Part of a small language model's weights: 7374 steps.
Each number is 128 + 24 x the weight over its row's rms, rounded and kept within 0 to 255. Layers, rows and columns count from 0. Numbers have three digits each. The size before them is the row's rms in percent of the matrix's.

# layer 18 MLP down, 96x256, rms 0.119, rows 51-95, columns 0-127
099:150155121129136105125173115103118137090156158099128106155162154115083131146142119108113100094203150121121071096132109162158124126156115084119119093144151177174113144154176151122120081155114147171158097111127141093128122173103129102145106129133115113133136115161122137123145100139089128134173140108113120118161145136159091112141146109115137102133111105129074126148134110111139154078149
088:142147183136125124110125148089119116131127086125102068124166095113120132183135122157155129100136111137149115130134108114147122146162134108150108138122197126124118112127073174121100141171136087175101159107106139113124129117103143108122169086132130124149108124091147117128153146118110099092127105140155144135130128114095129162126165113124113157112129086163137122132121161149144135097129
097:147131100108130153123153124094156114124134106136108160178157114159139143107126140140140121114154160117133132169161134142185142108079131166073151168147119112104127106111141122142131143122100121137135107123127123147142126109089132138148124135091113100100156154140124115111097155095112148129108132133122146123117154121151128134131140113143123148105150141099118138185125119142091132127114
107:136117090107117097156158123136132095078119156066081129092143124129118132133129128106093107113192108122144147126164153128142084082144120103139143154123146132110115099092144130138094155136135178170153132144138142125127176120133136123108123116120109156162137121127107119102137108134103113191130114122124137107139102089124115105131157112089115175143082109120122112107087117132152115128175
088:155143065176139115163152119091116156147092114154125140160078101122105114131142147135139153123107109134095114179098130160068107165122073138123133176099131178156144162141100102113157130117135079107143107156133131130152157122118085115089139123164131119129158142126083116146121065162136105143167099088144102167100112115137156135143121088142116112135134161078128126095131134130161121137149
099:104123140113127129166135095113116112140132082159126124123164031125123122128121144088124128131143174143117169171142143099121119103130168143152110141121136137144148141133132124161157091126122110148131104102098127119097126135146136142136106113120127109108150090107129111115125141140098113103140124149113093109111167114113142157149063171108165111163134140135161177157179139137147166108126
095:141144153107104109115101174097150158118139096174117084116144143107131171137103094087109083109080127121103124152133181113113098119081113141136107155112138168118120103125118087151091123140122100119088116117121183103124133138138093100110120123138112152094152107108107113120117105126156162134145108125070111151125129195111092118130102119106170100132153107164101146095124134157154096112125
093:143109124144147118159124122112143161133138094170131117110153128153106096171094160148111132113142093185136125151103125150116103106122129113150119122132166117161131108154155137137121104135133105115112177116138116140083090123092156112162060171152108074113102098111156121103090112146123113127158140170127146129061140109123132122112092156109162129104131145115132140154121144116103106134117
088:120157141114131142122130117138125114136134188166118148173150112117106146112118130139149089108065126095137136138133128137119131130173108123124087112148102166082173112131158122092168170137153110138112155154138092143110139108114146126145136089152136154089130104140131132101124147120122160094127145116114139150150129098133116121169145135139188142132144110114114148136141092142111151150147
092:074124093100137128107127123105168130168100102138100152115131140130159104149144123145144153145111129163089116153100127169158153187120170118135098093149116127154107117156120145133127122165140146163118114137108114135107120124155118125119160158198132154129144142067121154077122163121124122135137120084112100156148156129115146106171152114147136127175156102160102142137136175153105101123123
110:137113143139160090177109103140146164116112167112119146126135131176126159121112110145069142118122111114121104115120127142110122134136105156098113053141124129139131082132136141146145138076163132150127150103118089120118103079104154152143143164160110132137115181138187125121141136105117134122118107086123132078118103120130084134183132103110147117099155136137111150143134124131151161167071
101:114134146134135101105121123090119118099116118153114124109142127140114114111134134119105115103090104129135178127133159122155166110120073160088105183138107155198114110162147092114127126154129161111149094126128097144071137130116129147116133161142094148119131143098104125091123115084127144131079115098127089130130155136165128110081124117176118152157128150124166162151165113112101144111109
094:109133118128123131139121117114105122101122144127161160133143073114111114118137131128130112123116107128123134161155130129113125120114107134149135164091134103122116083131093176131125080123114128100112139121158119130119147073120118138128123120111122119145167102095111120202140151166102154141141114127068108132148124118158092114152113148163104137122108139100104137130134105137096085072145
093:142114102117078146167169162119135156110148158140129130112125135118143121111141143140077123090095110118110151120165129129174163102141118124110098123152113125138108149081122128172131162091126167172161142087125146140157107116101095125129146118146108102131125123074101132145114146126133109134110149119120103135145138173116135144101186143112106135151094109168152126126154136144139098148148
099:129096113105161108169143114125167129099102083149106133098163137121163156112125162119148154134131144126117150151138112149143120094142175130128115147121070119117125147083149150145122108101126140106129112090110109102148163104150149132139109108134109114160134082145120128137142159066143120114064100121122149113149135143092114160160170074114126112130146124156160126102173112096094144110101
089:131140127127089137113128191095171179105150154124090156135150132139134114126074146133138095132165118110135126183144122131134120125139116178113162142147115136116122133153146146110133105107150104128097130163128123091118147124106068112151146114159112086115139087122110151176134154163150134131150126131115135152115103093152073124116158169112114089129125158116136143153094141138148179157122
100:134127110130142134130139141111116085127104093101078130150063116138139136148145123148098190133185138139167110102130156128128125141152123110126125121148173115087104096128148115115130169115097145112124140109113084090134120152098146130138126138110109106178090132167182141092060124134162108137112143132123129118163114110138108133158083098149147141086109144097146143137164132097132109106131
089:091113138137119123103147092113100130077137140081101102132133190108117131187169134131135115131137076124139133114166104128122144139140145148136136101142156108133138119149155129183119131147103134120107149127106120135132105120161128124108116159133133157135140131118147118143113088094087140125124167093113203128120135119080073123132116128168095109135157125139106127120115140166161109119139
088:090123109098151101157081101111105155177131102089131129197110178098124143084158116121104162107115122124115142118098116166128110129128128127156110154158087127121080132084136079122124137142121114114142129152106120160120156160113147098134149123128127140139153126134134139122136095124127123136108190145136155101144106146136128149116148129152123167131150105124132126147141135067096115136099
107:123176080122143132167134093123151112160140118118119113135104084130141117128107146131142177139081127104110145091122131100118117126150136119154134137145116133095143133129102124161151094131168132074109120174112133126128113110137065128147127106126115169150097168108104151154088110172153108136104182133113124145115128121158122111138133146104122124117148144112089151127109112159119080178197
092:117091108155128096042097140118121159108132114130146163132132112145081180175097064146160151121123168155129156163108127147115119117164151159126154164153101117114130114121138116128071127143145137133099128155085151116122142142158115165121115119097098155114102132187097092132142103128112143173108146120136131150105119145108124160135108147104153107133148118173107113159096137126130140157105
094:156126174122131120106112115092089174185164123087129145140110178121125157103128149137101152151114098119158133159098145145180129129136126140110123108102105135126091141153121146121156114151129123122142149142137094140099102163153076142121122162141098178092129140142165136145150132146127097121122161140169116090150135106131137105110072106130155092163123152123133120150110137138155125131146
097:086095121154117104111152095135114131141135124127154111102117114165120109100101138154097111104136110105111158134120108120192142101139122122097128133099165105151105103151144130103146150124112160187056147136127181108146101128098076129111139103070174112136150130142112107109146131160130125090166124140106085156130121123142191123142124132168109105084136123127131135146130135124120154164106
098:108110140130141149117140124113132152160116108091169136146099143151119137159114138161145138111103146116125148124083129163108127048134118116107083143115135150106122132097116143134134158146104140126138135152121112135121158153190120119118110206163104145145086154099147131100139125125173144143133164149113151159131126111138174162128131152147169148122122158112116151099142164092126095143146
096:105122130134139178153153143117124120130093149186131116117112138110132070104123103154126145096128121116121097103119170131144103155118091101150116154093152088113113115136133161136127182132090149133117153152158133106140101167118135175175116134162147151165144105168152127167140124121115137130123124108107073142150120116152136123139127117106082138116083092118188115091152148160126149127095
091:168174144161162173124110108116102130161110115141094098073090080111138146163115127097120151113137141137099093125137102133097151141089137096116156149134128111126134103182123159141127165123136115146127146140114173106146156169174133060081134161152135135173141108167135107124098174126117120101139166110144153124148152125124167140125099131143132138098129162096112156144126146093110157158137
101:117139137104110121086143119132098123129119121119186131130106113127123142127113149108120165122152109174138126127117152142149082148123115105110125161125177112193111102126123136139125119111142124138106139129110069096111160115160106089102160127173136131130172095108167089190076103148119134143142107127130128119183142139153084124152130102100167153146110157113169163157120145143131124134125
099:085143119122122119107106141158121161106126137108141068144159115124120132096146121134116159135107124143133100080130143135083062160163079126099152114113152100138118153152139143169097135167128120153139108146132128136108176130102150106130138133131117154138092125127138144180131145119138092173150096121150129141151137144135092112137109123105160161107143173116156129139079082085153129167130
102:110142158084167124142118130090123113155137161121165111156146122146099127135124110131163110135135116093125094108102139133102120095126107156117080100139122141134135154140131142156190084136082120135141142080111120075103131098122115122135181139108070115123110106145137103138125177155160158122115120153084108129145179128074120155129085132170124151165125133134169147176171124123162134156129
097:160177103131106148145079124123093085102093178134133144074101095110118117165173121110188111148130198129147146094107140126142116152125127136089109145114129135131160155125100135132134096135106111152129129106116118084088139084100145107129166118140139122152164118146110147121125116105118121084116172091120142148125128107090111100104122130097119090108159098132160125141148155096164120163141
094:132149120086130106114120147105158130127098124157087089162112118157141157093104107119141177186132131168124119119100117091159123132132082110102123096149102107109144125124153097081128153112152148160109132136104084131140118123096124124136125091127161148078132127124136118129133093140124077108119084092114122120102107194106116127110142096109109116103148110139125112098107085106110135126108
101:160144121170128125127095153140117112103135165108126174141123144112135134124132139102117080157125125151149101121113182124114089116130095139121131142126152103153180115129109086129111156082099156074141083124133119137139121153113154134123085098090163127120123081153127148132130141095134149127120128111145134129116121113138097117115120176128177148141155099134109119146139041164112130134145
089:127134122134124089141099113140118183193128142112118144122163136105131105079140108148119163091129130146157139195110125161085154087138089107139137119113147110134119116149103103127143125145105132083115090135142139085172124115091147150075157135094149111085123112096122106119077119160123147116108154171109144092087110120137133137128151133133104110113095108057134097095133116146108137154137
104:145171158157132089109115155130087153131159156173115130168141100097132149119141150144107143092126129156095131157097114127118122155120134099097153101127145137114126118097135129100157131151153146087146120123125108166111095118131101107085112100133146150138130100125152156126147110119099139127139129116094124104108090168134116114174127092104144177130128139126185119112170139101119137096156
099:107140119179106069134106128200102132104082138107107104105141142093136153082105130130078114104151109147184129135142120111145104127120171113113108131121134090152125138146113127117096143111148114151089165130117143125139123135107125158112128121098186144125161135093146117128112137151107114114112099161133113078121104145102115120162106093095134082101117109130116124111093094090171086126098
107:115194164112128148084107127126084132137131146124109124112131171139123160112146121077134139111112113145154162156157105150121140159141137134086116127161121099113150175147103168113133172102132112136120147171127121132110156172117140157101109149163175140123170112111161108108150144142106097129177122158108119095141128084127116139154134093145093118106098153123104167176093164104152145111141
105:132182160132140103132136106173146142143127109140116148111110152110162178099114109144099127139176128116155168100138159094106123093113114163176079160145085105163077101096139120160078112160092148129161096131134132133149171124140137115123133131101135118117145128105104138141070116148157147130142150167152109109157162136111124158120096122143101076128121147111140137117136122102148113160109
095:128117130117129118114142157160135140156100131088123104155131101178113142121135063126143123146135165124160145088103140119158139099133107125122143119092092118134103181129131149132117119159132092091148104158114115132130135170144092140121087117115138119132152141138117111146159139106147130082146173079153134128121120181164112152121115117116119128179120137146100143156130138104131089143146
109:147109095162136143109096121130112133091146132090114142150110137092153121104150114126117168128174131076130143111123148144169117117145110158108155109097135140132070135105113130143140117142102109138130100131123177165171128149162110112153110120121118126141117113142145154113116087067195159132094086160144113115127123111108116134139136094144168135164134104109162106124133125085136100137123
101:088162125130128107156143137162148119147126150105177105101096171160075139116158125142145137114133135117094088142130057109117113116118114135134101127156136135140091123120091107127132108208133093124109133124111092117142136135104086140103156121173125146121079086125116166116165077159159132113129107135148119134084124124118141176091122157160078101132120108130150130150115113129117142110130
114:109135131135125147105142121188144127122163185135153157128130143103137160134139141156153101110087103121127148141097143120092158143146131152149123150114144103124095163090088162079152125092135154112129095115118118093175138114142138117126118136139146074106110118096162108120118137126170207109161123128118129141151152131099139153113114149088128129112104165155082131140154117135110102105150
113:077100118132165128129139124102123130106087112142082125113155168140139135141084122122105122104091128131171083151132126117104117079145114107130119162163102139118098125089130149124112103125125142130150151171140116144173094125129086115151123165133131163140131151159151088163157118128103117128115141157147126115102141104155134132112142127112176175117194136135133086132132120196118158097140
107:147107136100102145173147139150123132131112108099100083106138184122139157144159117168107152099091146149135151120125122106133123094195136097123124141154164162099162112163090143158163137149140116129140154121176130133152174113152080096172168136138194135113112100137177139128132143101106135120106146102162140168175140153106112092161127122144092130102141141147131113160102121122104128100173
087:087153102104146166132136135138138097117119157163116146150171097096098180115178128120107137121101103134121106131109144129103178120160116132079145084161126131123131113094112092151121118087109148152130146134140136121154116162100132155134206161134119107171149140146097112128100137147123106142121162118156131123148144086154113079090100137117136127098148105145143093153117111159131126106144
095:108134101141170120140121097111110103148100107166103137153100175142124161158141134153155114128074131141129159140130112129123119131130115101166106144107142112118124115149167155131135131131120115132132131100125129155129086111122161095172124120099138153154101182068162141089133151106124125129084148091095110140097174168139140159134131152132119113119104080121123116124171119171104146143198